Part of a small language model's weights: RMSNorm before each block, 8014 steps.
Each number is 500 + 50 x the weight over its row's rms, rounded and kept within 0 to 999. Layers, rows and columns count from 0. Numbers have three digits each. The size before them is the row's rms in percent of the matrix's.

# v: layer 5 attention value, 128x64, rms 0.201, rows 43-78, columns 0-63
# o: layer 5 attention output (transposed), 128x64, rms 0.132, rows 43-78, columns 0-63
# q: layer 5 attention query, 128x64, rms 0.181, rows 64-127, columns 0-63
# k: layer 5 attention key, 128x64, rms 0.18, rows 64-127, columns 0-63
v43 100:492447547503446529472636537527456533529477484539489482466411574492369548491488559633552504467572432559520485491480500490443397499474576474524582561484479436509479527499543458544460469549474483
o43 098:514452486530508518560482453445538526473476532575507473506635419496526498485435490518448480489501613463514601589432537485404517500530467481399512409502439459505507501426541488465614566517527474
v44 108:511556494521570447468475540368481415403470533470560483467518550577472530512518507494458449482481519585405517442579448478465525482529526587478519611462478461459510489513395542490527419551534441
o44 109:489571513512422609562510513496475561465463488471505457509436511465520483483405461610549505568481503435492397505459443509518445525499436431470475538429431585556451476410580480506582559515538510
v45 079:554496450516508408529552509485432432484458586592460472524466516500513476463509491481513451567521468409511494526538497492475567492542444536466386445513416398455383602493546444473521559527562457
o45 086:486508595528584491486458681495493487533502523542487510545481473537389438494568481513507489505572441512425501434478470562451466469412493506447534507451544602520568491577472493438492454486488568
v46 098:405400518509514493582432546469494546502609451393587412545448520552515417482551473520555523552481546458477445513545495507522517420387487458547551532533463528492495460564534510535470498530425472
o46 075:516491495460498549473609476433503500502528546534438494423476462446458599487425494452513449501417508502535599482488481430492469578554489576513495504480532550427646536480406573538486526456423514
v47 094:433580518428473474557535423446452575487530532485422526582546542459525492534556431386544500514414492528470488451414474461481539579493562497540534567492518524458413579498577461522477485565559535
o47 096:428549461482494570597602479470527547451457497441492480529519414504532477494555504462470549438548523533528474469427472392419485506461437570449492588505538482486536490435625518590549461526509557
v48 093:425515528518570494540565456464486508599554556578538552520466486537534489554550478505512485407502436508520512531487528497410526540421464494508479536445420481398468352538509595564576511477553483
o48 091:528399564464576487510515516418454568473471547519466469482376548508469566485543554458437513494494428468498363482549550508477483415434436434512533518475523512505545456465517444437478575504582441
v49 074:471455500554565520471494513504528445517508493500450450536560539572566406484516434579440516541508493534476484551583465521541477474380533568462425474526408433641529524589506446525531553541453486
o49 065:461464441478429517448504589453513532537469466475551483390485417427530524487497500478557398511430552433465578507402446460433519504568521474599466575585497548511555553517455565508480495473463468
v50 097:549446492459468460592475452410515527471403505353508469419489533443549528481506525459565542553403501461417418440503463546507595575514525462471449518513472535582480463534545519513519547459509493
o50 103:570498476498574433456470576561442488545590502474584510547477421532508501542526436583467479535602453507534535555530523494442454587549512505460478560556567487464571498388530455510601527519500553
v51 104:400524588546491464533447518506511425531531577589577505520462593537529462444536497498596553536538516598605481528491523440531527581538579521563470453499484487486521503577494583474541422498477487
o51 102:513435433477465577557514518394471473524500465492522517557519554511545470570622540516518421531595497467525523426467515481484524499473414565550597441509465464575432526514505461573484480455451387
v52 097:433466500462498477512556479472484555570380417497504461514543474501547523465447510503500495470507494460397510425492508509474532425395424523445435509489489526544501478513491487384582594592579407
o52 091:486527460526471486543493588579522522395522553444410456474491493584438540462571489522468508479408488465481463610604495415459388522527480428418498547510513427524510571488507508477478503495432474
v53 100:467525506490442451527462587501459502494545450486498552540507452557450469615516528513599588467458556498547390450538542421500530486492537470531575425500415494473513557410420430535557559538452518
o53 074:533518490503496464457422514484550458540482556531455402551457587467513423439467451476477504428425515607428423445520425467504522426456545524478491473447498475401578528533502492548439519529386546
v54 098:532423554424473470377461499488495432561574577446493466582479477461461463469532592498464485536484538530532494458522431562562468625490498477497485566484470481504541594446503415569495432465474552
o54 109:574552558504522473507447569455508439517609421411438514491589461545512533466558530399606453572536493531570467502439480532463564464513480546586512533447495522476548491476494529485584457549574521
v55 072:534512492475407455495533399571594517434388507457452597553524497537558622513443577483498556472524487471528485550456501501508493488577486526464540492491491479427466471503500453382517419493530575
o55 062:580508493459521428500390530514499466572521505477416478518515487460502510447494483500559492426514531458508343449489503512430607476432513485471460440513522547543347527503515503487540396520473453
v56 105:455438526584466610485574531397439561543545482490499481433334476564509528447494455496501576485543488529515508550498526459437486511566504425507502441502512567531422495498518540516410466439458473
o56 108:467513453486513480513488524554489526426443633545599549515488601520541457497518468529502481489492589572429525468463530561459454503464444549531448444523558645529522509538469509469403581445530478
v57 099:543466487564430504362521493455492479491581484529496564469437483505439486464469589531541523522538434492452554504420452419581528580455633478497499510560568506489471549425428505524582477500488498
o57 097:462551421547489526501462497373438546487528528474541513456552477547496495546463562607497522515570498542624614619421523462520530492464483522423476423529514486432484474547505459543500521536530558
v58 088:503540512467573483523493493545496535451433529411401552566508448514557499538552569550468530552437479482546509526479562398568525492397501475536529521565462433425399512434432469440462565524433534
o58 090:512446399557565504509468471432515485618553540518547458520502488546403542454372525546451504527420565473512438491502562534467546619471557472501452473511468545467519467581522440512472519442512566
v59 089:458477486531444409540522516417433489491557469487506483456445551566567478400557607574513540477545482527466452476553474456525551582447533517411401524509547519461560473516525406437429528551473531
o59 094:528529501544471533488504542390487566522576553522489640452571450496472527474509473502560484556588586512425552539469518540524549516497533557439569359552456525533517459492540531597514479539513491
v60 105:546420476421547481452532571496465584558512482524509511461457434513502529492467581532437504422462403544488459437497517454538609507417484532449542608553538485456516415514477470366502491489529513
o60 115:404473532536610491422526558485495440507466614491434524516496483524452479575476580529439414530482432502425490441516526526476450564568461463574585475434551545524487520477479534488535446607492469
v61 098:494545495495539430525557544478384455566450501493491480530556518498505468454543550509536503550500449465551491489540544546569512393490426522434508531514512480630465607471503379486490555535620457
o61 082:486446537507510521535387571457546496462523549539461529408562435439460488505608476419538427555506564474432554486494411487492485473551482453607533472560498499558555399492454544481509553532437476
v62 097:540511442514514529568410579559527525449496465417575481464425497399489579440418529471613528584516502438513560507526407496489495482511493564460529503473510497603518538542507499535405441445486521
o62 095:519427619494508431496539563499479469541587485544482501517622442485487417473550437526446488466567571454513503436417440484545421488477560473570542443540519548483557567402511487468480440493541510
v63 105:452511515487499592485373514489519513517489466464426510542417505539463574529417599550496487447522424569548480474547468520519615490554603489533490553478441455449491454605529490460458461574519495
o63 112:546527513532520488453475481412457539499547550480495424522508458580527521609500529445561481543522445455503511478509494451516475536416648408552515466464460516493519603514445506368498534517438577
q64 086:574531514567583541499494451495641527511560521493457469514523564597482508522499560518461515384503554464561477532508466546596542581455485522531516445470518482561528512484559537384473499456470602
k64 078:384612547628594541485512553437513482536499547430478564468531483589423537471510565521501514481505482514484578474445468531555584573451426513503463514514517490524505546597495474534523498470422533
q65 078:531420481489516461432450423516505471511528569471492460478480450445490634574448487529446464557513616411447505461452526504486402456515539460497552505440548603510525484467474504375531520506505561
k65 069:436545390493470417550586489440457498521539492451445518486500413467395493501556434520527537575524500561489439421513498499484448483508551550469513516567439539525509581437438509655464476514498495
q66 090:525492487554501438498542467515511480494447532487454522479502482602466461526588566536499499423595573551518482491533452542570503680520423462456596560474510433502509427445506550431482495495463555
k66 089:523447552449430442427484482511550468477533583423517539530529465478522500483556435454547426536478425512596505499537541538450572426523472508479584444564607581555437497457563466552514410493525457
q67 093:542487503460461515425507474514507463435493558523548514420560511490454578634442499536432443520537631429487525505527529449456433463574473487551631519526521482435520531427490549462452463506523561
k67 090:465417520414477487421506530568495501420484469408417476530533536497534454502433482479543482531511404560525559555526523486514494407522495492431487465538528513457484414477599438540564519407615543
q68 097:412438606450474465526467622433478525504487405496433487527551568581466438481527433532509496590516478497376479535515518568431455494500455460436531466494398499470546470478501493558511520464509548
k68 096:592502421448448520533480426518470494546504420502474449491503479479422466398407520525480503552510505539517451462529478513482432378563588592520446589524506547517549491447434510530510409574533470
q69 103:423487451507432516468543498468554534511480456572531515469565428390545587507385458458557543568495470536453495494461524452498549487475512481466413510433438492554527419599430399455484557509517478
k69 092:500547464477490539446536460430502426510519536579528484464524539360493500469494391537537521589520512558444405502515512474417400487397497529466526429555453572501537533473522501482412530539574511
q70 102:541584416423509523589519344541499467482532486508496570461492475512569538510489549513472578389467475462507555477519506490583521542564494572456541553456491399495485603469502522444500480454519448
k70 106:484500542509515583449470556529456591467482504383599489532578548534436430549545534575436543436475558440545541459556483523537489507555484475420455549463509462524493444483604568427551556502502492
q71 100:499452507423556474443441470536477447461522477565492560532439451542384535552520482548399458528585569484487528514497541506478423501496466618599532535529546511476536587429555594522493522543547502
k71 095:495470413475533559472464495499573598448521469511519558599507499558497483493476507488480525513559536459437589551533458536468505447567439527397538581535566454478519435416521539437396586521437524
q72 111:466525430519459515534476576451484475465395549436516416532477526517572408388428461472406499504535485501562439536512606556545576481463477464509440476532465485414512534468416473584514509498475477
k72 113:484601393497462555507535493512481479556440439497433592541567532519518527487505416495486464486357471436472482517579501567478482458575473477580495580575484465470526551498517532485460475523405422
q73 107:505436525546447602488560341526523542486538485530483515507507473447464519576513563533492440469491518496437678464553482494514436475560487481545520530507529485552451592558570520509461528447482459
k73 093:515456573455544507516502442513589568480504539492481592510551629621524519551451499507429516527569521402553549472524562445510531478467545457452546444454521482522559425494565467508550538481603514
q74 113:519595430514547457527518575497486507543474510490501400542514544543585461404527580557422512496573498537553478560517621607493506447469503521450468402501530525453563553470477456513494493415467537
k74 109:498547393515501502539460612505567581560466405486408515514594526564465517493498473433476572468476482446499529427541554584514487478551424465536546569540503491503432540500502573512472585567459461
q75 110:476566533556422465568543557583552482575460518494558463520505428581614465525516474452466494533483502416481456488545529566410510548413508483484576432497450449429465508434463391470499544508523476
k75 105:550474529442573418461540411471547438508514454552601504528505547582466489509455486539479577474511452527558440495561512518452435487545558588467454471584516483488448569403469372539485502493556500
q76 102:510435513504510541464608457491495430478490434592490520499510495483487509592426402514417545511410495489575539499511496508481475578502512551521501412436547489496550528485432626519436437593518428
k76 096:438465527420494486542494472606567561594514506553505588505458497450538421451447482470507496435548519470465585583519433516578514548500434495555483461501529491559564513454393485452478538497430600
q77 127:474517397447581516369515592484468475486491533485430509496478538449467486462480432528555512538541532541459424459466472502422502398477528541523493539513435495533486580422383519491528459589418491
k77 131:512553416466463511474542528517569422526469450495420580607510502431556556493479446460605548503559440582425425472508452577542494480523517517475473535600523462464480489419430542435466508463500464
q78 091:538595483493451509500535422489482568438571530553476483522512530497516435493528480463488531573498484581516563532513435517476513650580411427583442555579489437556438592474551507478544539495499509
k78 084:520445555572541605575514472540514592532551457423537524486448464460465489432534524576475507551370533468486492467553403548556509497530484566488487575501460463382508504474527553515548498540581461
q79 118:515481372474480449453475502478450508471524431486373433484507542490518491499435507586508432563412464398436498515554530518486533506518524568496518561532488483523482510517310487513481517434473491
k79 094:458467472403513461532539536397534504518436464473454419484505493554472576528463479549411495517577496556475403557516564521545531580588489574485465425524554467433551437493419462512568527560540476
q80 080:508524632452530495503491568474434541463472496571479544535385629549440479498481587400424492458471413527466508518548389525534544496540458522485530547491528479552528512508444538525476528452437532
k80 080:457522577488527493366461460443457505453530551460516585501449419494494481526511499473510475442536479441545554506483493526462586528490536435566523455444471466535321501532556574480536534571497578
q81 075:531549544426504484462448571468512456460509430570421516534475582483479455541433533546416432603556506496392437535583461536473442469547508462486578542543560496475570483479433525530465545495547577
k81 076:456439511457477479410496507492500558419540440480505450504603603466576433462417472472570536518561460560415591526521566488519502483637491471458431491512487520531484486488497524482591550510561465
q82 077:555495461539483535549416470514462471447560497616500402446516457478476456527416532502535480577491497452409374466518479513532467571544394520511475477582479550430490463510452506525537590558497557
k82 079:543479550406458500523517583541554579449550495537423465479443536520564477459500468454472491458568444581510523512587480504522418410606561634478466499517524487466490490405490463559558538502528505
q83 075:521532509466515581409533559467516557463471488533411515514513593507477396495415540494490458440546486423474459577661476529445535468532482487541461476509532479495548436525472502481526502469621578
k83 083:578431590509516548389502442539487513436451544569574482585461491482624517476420455418457494445522514525540555524496507518444533549556496461520575464494587441506494503507509461389484539494525559
q84 098:421461483491473472435597607495437453551473481517466472479510465545546489421465405480472565542389492556503556496442538437447563474440549480450394551502485442496435528496469499527451499516509387
k84 094:476478440517474488614466497484473566553485523564450482486445439428502540452499494488422483499506484484442406542513419494390467559501475449471468498521384446431527507526440587508444392547428453
q85 108:500576501447482559456578370550540467489574472604554497444536526398502544589496607510525491486494571483528515536427474468535446540524445511415512506572506519434504500477496574537493421528551469
k85 098:487379594427551514449580467546514369381508556452531529515457460525577514556470501494536473514503434559496540542487518503576466467524541522525550524519537497503474465518532416448489556385547527
q86 101:562409647423492504500450443528513495461544463539513652503486512495443546609518508495481544535568491490496506448527416491490459435527529490573576452476544509557537533514583558460511538536520547
k86 082:558391562463570437451521494575552581438408481525564516538514560472547498501469545448465599553534551558467555563527472453558497529499596490414499547437518485580492492507569500461465555468520450
q87 113:557500432461547418535412587488497519553497560439452433603479459487504497445515440566456456570526436468473421481575554558433516546412506529514520481491448560529513517397452396537481484512495503
k87 101:467494444537367483451500510520533435551486471568436519487455461439544508415502457498547520527480503506443484530520524576456524560428430586572496486500529551455523589425443507584496489560400401
q88 105:540455369609561407513501516576471452448422458465507443578457422550574485445496531517537433485498522498501547505520462504556495488497457451566518532449545424476447496506505434416516601463469457
k88 095:463461484514482497431510420588570371440487484529534478555422424519549471514505441483415586490504575464593516486513542551513494521447502527560525507518539522611469412535569471479504500545548590
q89 114:542467600449550548531376589547496596481541527507524613516512475533408455480544510528518363467486536538521419575523543548433477564506530506550549489474502530534472482486504513518582500524438532
k89 093:411580523609501540574541550473497464593560437554369581496501445491489537467460479526543471466483456502551471458511518571482561573495512460472573499521441549544490569448452528546496441518504401
q90 106:562447419544538393577579511494521606454525524439530518519546524527503554473505538528509405487522455479435558461462454535492509545611546538391493532470544446452461587470589484542506508446476465
k90 108:576543580538504480480517434513454452466558454489532446511425516518517513486545522546407517582584482579619592451466450493499531464507565503420472450420553566557475559539523512481531442563564541
q91 119:456477534503465578545486407498498562444484419493555483489476392593496522523556473468533443441500458444502613539506487497567489474516457464625523535461502513506440448532615516494537623518476469
k91 124:549493541517550513495541489417505587459493528507613530476459539566444475476485494519440505459551556384592600518486504481515491571484492529452563473458488487568539575539613522452532554450521611
q92 121:516498510555610422546455551536465470503537525448534514619543513504532481422479590531464428498500561504516458516503462498520578574489406595546565470550471394544435549471469460512513415444527501
k92 118:498496580545579483527554584536442439552456453492436486527487446513530572519577579464512548502578544606545482502559432513539536537521459448443540527500493489530438480543367544514520416575535453
q93 098:484538497435470485543562559495517496466374531493558471494601466522504451480447390478548473493538491515565521442484563568552526578546443476459454500540433504534530401383401475508529522560555513
k93 104:580516491499538479500476441551532524448436507570566415501475511461617412591464528506508516518599488514582522483493513498536451551584537469546511478566507441594427489436451506423517542461585441
q94 089:491530522535525483572450497489484456560509480475449504475432426475517496468434487339512568522456459482603481501390425519497476582501447463592579526450541474490505436631546532500510475490511478
k94 108:503405509529597487474497466437561486528508501557406505546431532516501543503509466542525467441462453543514408493579488504461452550520434474373446599455514476475535542612454521603518444503464465
q95 107:594476517431486494524499475500561501531415541505517514502518546583478545500487527505462482486549440472490510432479634574474553513548441403524527471451563466454587416550579535423553385546485475
k95 111:455475402520522478463461498522504527501452437539541528504525551554570461446495447566450482496438457476444513491597522516432519468532566526483634514516587446516482577603568504397438461474471424
q96 106:500506519511509471538559462569495373516506535384491521572550469526453451541599570528455591549533519457516447553550471488586543610522477532446478598529454471566512506536504427494514435530495549
k96 101:500451531425533481571449559478424527462499586455502464434542526485447477502598507473508438512464557388454362474503484516541493491456522503451463498429441531443535460539462482547630439534565517
q97 107:550551618519439557520480485435530481522351447499538551562498477561433466423502552473444524495516554493506505460528592461489576506545534513497665469480504446497584482525534540489476492522476457
k97 103:575507526399559471510476517441480456532431572544386567534541508506488473479492433468475533453546450449525511424532447456450476465521509549514583502468551471543595567525561499543418390515435570
q98 103:468477508482488542503467478503547428527513552516492587597454440464426569454536387457519501586511546579487579456531536438458440526518518378568557469471539481464550541490493425438416558513467486
k98 107:498531480590498554531473572555444517516486454547541495453515570479453465526447423487619557603518558535448483466502460465509442625499373472483560537520521502473503514474512560526385431482527509
q99 093:572500563509576457438499418473444559473383556519605428460526526468506524481482582504551535472488449606565531432533513521525566491466420481614532555524477544464460488496533502518545468416538490
k99 105:524528529499476565448453468502541539575545519509462581650527516576516470477387580480493481420445499540556494456531518509501505431498537459560545540546441469520524549513548496471611385511525431
q100 081:585449533497481554485567482543527477475517473535458624538530455520409546513565426423527538480526397505520534534492416446516408551574453492482470550500496471426537537440461446465473539615439493
k100 086:527472483386487614505528482604453562531529438496469469457504487395468467470477481466607480541537533554502510559435335490566531536475490522418437475454543513512527506502519462426504450487508505
q101 070:524524396432488558433561439447580517473485454575532520494496607582532476463516407535441468554535601552474492446444463532456514457587528500492467544564446551496484530444401541489486535504439476
k101 074:531515506535431514532531498575501492519472455464559441483498452411638423503479472486541489547500517490449552520511464504597481399585508574608539540565476463465479553444538508403422450478439478
q102 099:481597495484438613580503487463489467500501460459493506429559589516539495477520502517489465447446674448481438526451536420499522570484561463526436459481402464417468471496528474525458523471465550
k102 074:529521568484486452603502427440531557417354519464530429521450476447547507520511492485466464484501600472555443494527543535511499463500492492546473542541449551354511430503540436484435565487475564
q103 086:488545428554508512472416426550474502445434468447440478509531367547520507464437516545496531572460581454528417491532546493512495638543567470484513490424503560529582517581477518496527553444460538
k103 097:504522547518567491495406439408483420488513581474498517422470521524399500508507471491405497487582563419484491447492540506516430530539485553566436540459438551412557534463385540511547463508504570
q104 087:489588490444473584465474554485413537583465423582526416502402480535510525533512518479536429441560492481496472532529527502487470396478521523536549591453401531484510556461440519489560468534490382
k104 090:472440408519484579509516652453573602544508466522546527477508541581514445480507539594490572493528494460550571494434492490416519510535477450480449502527478478587492465495590545464519596508442497
q105 092:467531401429485610576466545567466474500614483505424499509442481553546517531463443478403471489528497454482497603488550586539421569507501469447429475507523470459459465505522599449513513550444497
k105 108:511503376481578492617515524499471558530528378521603480477457508575480486524589467572449495537465509486423521553477486476518508545509506551469463561524495473522439529479470535427438640482447510
q106 107:480464569566441491401467529514525521452455473554465595577495462394462442492495470473518469464524481557455562487594479491518510432530492501572628527541534484578564533492463512416510597566456505
k106 102:507482450472527524462493493523457430493458493491453596519573502366469492515450492416554636508537497556446536552564409472542513424535535554450590543571573462552486490462485537472452446463532492
q107 083:570528533440467546418491442526496548530531525533449512542498467497479555453461555475426520486422609520440521475505498430490518459584464469487457531579403533431414581525575452369501463460494479
k107 087:486536420477512526455571460517410575446456494501476508532460480472508509508535603548505568551485574545420446600531388459545539449518475549497468586516420437408441552482540468424504469506530532
q108 086:457531434456492517512507514394393504492515413473551526532383464381465511481489634464472524532522531562565489467499484491539541477487527511530568625420470452456509514561417524534499512475503493
k108 081:631494453508512507610385610494512525548456515536500479540490492548434500508478543545458492595491583495516489473495428484516486465511523453553451542489472492515581470493575624556495490528396553
q109 097:557570567559409609563423503528472423513404392494483498486506515502475465474454547516577480510489533410457444504506544434490476542499438497559516456448547496432498407570504464428488559468467445
k109 091:466500476420607453570532467470547491549446527576391477495473538595431494545435549474545513452467494484517409409519485509498456485546492486461495490509517590439589458547517439486389573479507543
q110 088:423519508455527442514510607508433534458625514492494430529409556536423508503566416507502483468531435417497550501403497500433527577493498558415490449522615499532508507447499479524552555508499548
k110 093:524518487483506431557486565519456466470547454455550378509394494523431558481487462531418461540439412435522522543548464520485488539531485525379471438456569559406551511513494581578516492432485513
q111 119:563613636501535518569476473534446449544429531523516461478532477543527483483537443546458521461504542479494555490522490557531615476564441517451593397519462547504582503527604499465505482459559455
k111 114:474522456500483493526457539505443586472469585541504555607514504531489418500469594419480553454538535395486467453519445465552605431571450498458497537381501513584544515503530484523494460449418505
q112 097:450411356510516467427500506532521478498555518544510463525471460496492507524486524500624457565537452503517410491444492473471407472477464436570477597494535503467516530496382457493585554577449458
k112 092:443429459547500540452606486508548466475498484448519455354445521472507517532509426524556521575500469537486516477448557557505459540446473353498487534611486523519459445564465579466520541483563466
q113 106:419390486452484466511537546453485475530541500423526548565575455492522448582550569588503452507504456448483507520471616449578518491395559532560524570464421440504543465499449517489515478506462586
k113 077:515488515411519474424538528462471474358375624474483482498546561441520513453540498470496501512561571505469523559550568574479520515438557493453569542535494467519487454534467579512483560606492490
q114 103:544537424445510531469498513511519431479485489482564483502414538512494510458494468515436509560450575469457462448494423361426465510492556420487523540461403468417440566544397480523459394499487450
k114 096:427424538517427515439502515522580468540482503498531390538511483455594494435549516607468483550468530539539440511426485418502513522486502429578376508471475506505573420498505406509525451558450480
q115 091:466483528517453524487539515538459612535512460481474512455586470471589489508505611542527387441446518437443517552479497565521476454469437628580529583541398527508519457499515530447545551482482460
k115 102:511462492398605493439606454470509493430471518499452552551478475465567560530494607505506519456576522598514458540554484544573512478514523651412531550570499485480495546471474456500468529514480471
q116 110:553483434478505539495413415509447529548498561524424562524585398519554512489472563439538483524465563503552455570511527556547475599511460418500521382497502466517596512560516528544550512479505406
k116 088:504474485542552535487444407524499435535475491507581591347464485507465571498482506491378519586542523462493492490477506585491522632489456591525482536505407477467474479542427493538519495470491457
q117 075:493474478429430563447460558520495449535563507511463593497517538501573518523527513527426486502521549534440474543549532547499439515484487540596425606471394517654450522494491511510558483466475396
k117 103:418441452524465567497439554541503508484417460531558494439538446506555483421529584540574539511443552525459487546502489517496445508559555583459525537587418506417421442492495495428475548487501376
q118 104:500504368512523438532554509474516538504470376528503527449518587455453571474511559516461402519528527482496411551501481559491492493486472594490506637497548470577467506480373481542484550509475478
k118 090:487406445493457480630506587513522511503444434489501435385479454483475544501500495544437429487607541560545455536514543470513401496510462532459582405517529502441470472524455450436575534475534493
q119 085:494525553482551441524561480501509538475501556600521475521526513574426471488549530441451500499456487397558471524370509394481556606410416458474565435585555488462496480450479515532530512469463512
k119 116:529430580373522452429555434528507441536532546483465485514426489414468568465475503525391445488493424470556453515517471528499442533465412544477542482476549532398539493486466428530575454426475501
q120 084:535485496495475528520447504413562470457480419566438571578440593465503488553544535567587447537467415463475511455570487502591569458461432378566513497466496464492519483490461457466536469487423558
k120 094:493417488561404534463504517515543485512437543518457540455567595461459565505536518485520498529426485508470453486531482523477564457516552506570587530515588472509496359537517410412434557439467417
q121 095:429501413469501481413568516526460544482449518459567418498493561349481499505561498560536469498490524523466549416560447513523487370436508514531465589554458570507451510508464497418488546552504532
k121 093:436538385524482453543518593533505560436456463527569504552494610471597514563525527511489518539500546510456492569557572468634482449494515477503482529586447415520489525483512558493551531456540422
q122 090:562558581572527406511442569493420465510455542495519350465477549513444490521612512515567564511551447472495510445501498487508524466475462594471476486488563610562491471503586465474492501516560532
k122 087:415509487472512486529414612510505532447503561534390443535436549582441490492539546486523487448434477423493556440500506519450502452486477446428436439438544573491507477570574497578605536502518468
q123 089:575524533424593503490499506547504444541534472459529559508497514485552439545438453530462491552678442451433482499563493521488489475410493546556552518532542428442400503525505484466591526461441461
k123 112:510477508514470458417512447504574499521464532496553432538503455448484381430495520484548512440397515534519453522451474498561567453396547437435524478596427557527421537481553540506496579501600485
q124 096:590547489512518521534455462513549522479427513563590510440534466533486500451506579360526484534537585515527467489449517506541474491536456425470538540467517627430471452500473582412430579545459478
k124 105:553509533466593542490518461572528483568535481587430499519443568441536486552477521564513461551532550545504587485454451509522434432503390475547497559523572575558467579489557443439500462522389497
q125 107:447459516461517481547616464534462434555487568500547475516461473492574462567534559552472643514484438532582552485513490515557489457387404523500431491524492480505497482527518578558571436446525444
k125 105:510480419447461475491526529588512543529509568550575590523499465584519496458578545462465470446414486425473453505524542480571470550479569505580474528514399443533522457482494482499519600417436401
q126 088:472443494447527551483456570371464524455538486522588605514531474432568489570501565395526489461581484498518423539421496514576499542404533504488480474417480507504441447499496553574555539511513487
k126 092:531485579505451507439431419542561376520491541572534477534490521450542573479482574462494470573423533513566595578419451557492532474491556512482458515544443539540446479529517547474499533527395428
q127 099:457521602488494532490520535491462432457533458541512518552428476595551642502535552552550530478559500485475507506416513472470528568511416507460508554442527482460447460447532433449618461445527402
k127 107:524492520500522495520534522477530457471582623515464460570505453606435558497495580425559476500433550459481455464482393501521533496536499536411504506523528616485562484517528550409408480438427511
v64 087:497499479426460492456538539534512611502546522506435588526535449493490467494527452475471480589510497580497558364516443487555418509532543486479441475442429498454421448542558479416490460578399470
o64 085:570455514484535473572470368461432470481557486545516483493437523572506522448408480511464553544500552457396545652469587513484616540442512482545519516516492511475498447520499520520445498434460470
v65 105:519504469486493425552579443491489525438561540579457446544444565468476403517405461443606491463472564476531445522523411571573521541518483513449473453518582445539491520438538495501608483540502433
o65 107:473452514494472495454557428549549527497528514556607456470420558464459488438465406472512518560483598457498489548549424402505501434451537554435513512506581454501469596479496420408546489498574483
v66 102:493490402441392409490517464413498555491567458499414608423501550487467409518463459565537481524430489514564549552600408538499535430468459524538492542484460548450500501491536473455507459539495496
o66 109:391496480496589510521523457502508465487508550523442465510437511542582548488543471513476501511525496443513484490452562566524532494570339450491505456531431405582490531478500425560517416471409592
v67 094:486513464482499551537452450542501471422567508462518630494462457539530541567484457527532553510589549489465469551511512604621543464516552523498432499573575490549542552628523483542556486445554505
o67 106:422510543451501567510592565504451495467588516539489475473445498510471550532559617464559545463547485419497453507545495470452450578505443485502457431476476412516441441558508534585600398486476480
v68 085:462487529513510471490513434540570436435515484516612487416486446527502500532555413535477391494505596553443485400570521495518567479564433397441541422510478544440536547519445499512486466431460500
o68 093:552546448488521514528527503476406555449500444478463458466477459476547461508484545501472507417585417489595529416515527476416533454519559517534492514416468392520544394493568543520481498532518357
v69 096:411436475529455482512502511443567481487414537594504474391437524604464495510453493503507490498426422574488474508544463512613574510490532587519605463502544594532507561487539554461513468454522511
o69 103:473489515534457482451451482500510338450464483558598556446517523515461520501531438476442564570530483628508574551464459527472480399405518500531523464530490539505499461434528587529446480535571512
v70 108:387538483473543470519543470500476508443560460404449488474491465522501489540551541494458464489586465454526460517354480564426574425482513481522564556524589458504436534498467491613449458477573454
o70 094:477450422456512491411490461359566580483440556551529468522510570575480436403480504526483451416519541546522566430527516563509468489518501459522496472543496540489534536408521546418571455580519514
v71 085:536445533494482510531516537565454508410505425510491601482513503503539541517530453526508373467489550517521382525512483504548481438584618429455589505421531414518505477496454419527496585521490451
o71 097:518579422530486520499523504478464504493379484488539398483498456507559535537534552528521325567567498502530409590512486464589476479510586464549513477505457510583484478507466520423520465438516476
v72 106:436474413493450399475495558444472457491473545540480594485465526490520516438511457494400474504540481529538527459501398522406498436527570502581432495567440547532585514485573517363506516529507510
o72 117:585520545504518398436461506524516513492517444373522454513519487472514503474529446548500498531485493451558605508596472432533496508485531501444627444495503538470586480500461568544616611502499480
v73 100:494488611499448532500497500481498482470368480501524487557561418545450525515530516441496449448645519487574437475434464429493588486568547513487553404540504478481464583515466525590535476512450511
o73 110:475460565585500525496469469384539518568454514555442524384527443408525473569481494590461457542498551474568497429495413520479453503507508511487514500511432520523444472464538533483349475543550442
v74 107:541502497545480540473575400525542477482573580454551535482594406450477455421549467542511540472542438536471469408441496447501532390463475557477473549564490532575534434498461431488539578505470554
o74 102:446521610531425597586470521573424504479567563508436597620569526487519515455448495504495531575475551502438514568515512481490594522539482574448505534469556465452516494578463522499460527537484538
v75 091:487556444473599499543450540561450492448530536526548401477481544470514483460486612471601462533562487490502417447490474528450413487475401445455514507470504546487509491470564506546518359542576463
o75 101:495543436545565515487479453583434441452566510466446550497452438489368558584496524492539496516450384540393472500514471499441437444491452490529560562512536544527532492522550529480503409570552447
v76 086:560551558447431433479561549532417501472459521494419519583493582426530501437490459473533407587483523404511464429493465427490482477507554479534514517481555471521478593478509605414487579483464486
o76 090:526441515489493508534575526486539592537503544535385480562557467529540419419531509471535473655538545482510438447594538487466488527417436531502528529543518560413503508492480475533509572468405480
v77 104:428400523539456532507544554443570406515429560432541544409508515554445449438452531571459575445518521464454494524506554483489458558527495529460591474535510444465478468492520595379473513452502465
o77 100:397571529585570475513528442521524406506495522467570476496550502535429514452537438478462561506507435495562504560416499530452412546482530492574507449476541552465579440520474542547489535651531497
v78 099:426568477523580516549408420501493582447481548498548497475536499512540493515518491407578541462527551441475486415505505527476545576517405516489491386584410535518487591479490494494499420503592476
o78 101:446556470475548499609426553452493476429481515502462439534552441453524503443515414488549458505518502487527475581505535524528535585497391434482416425485485597518578436597563479538523458518447468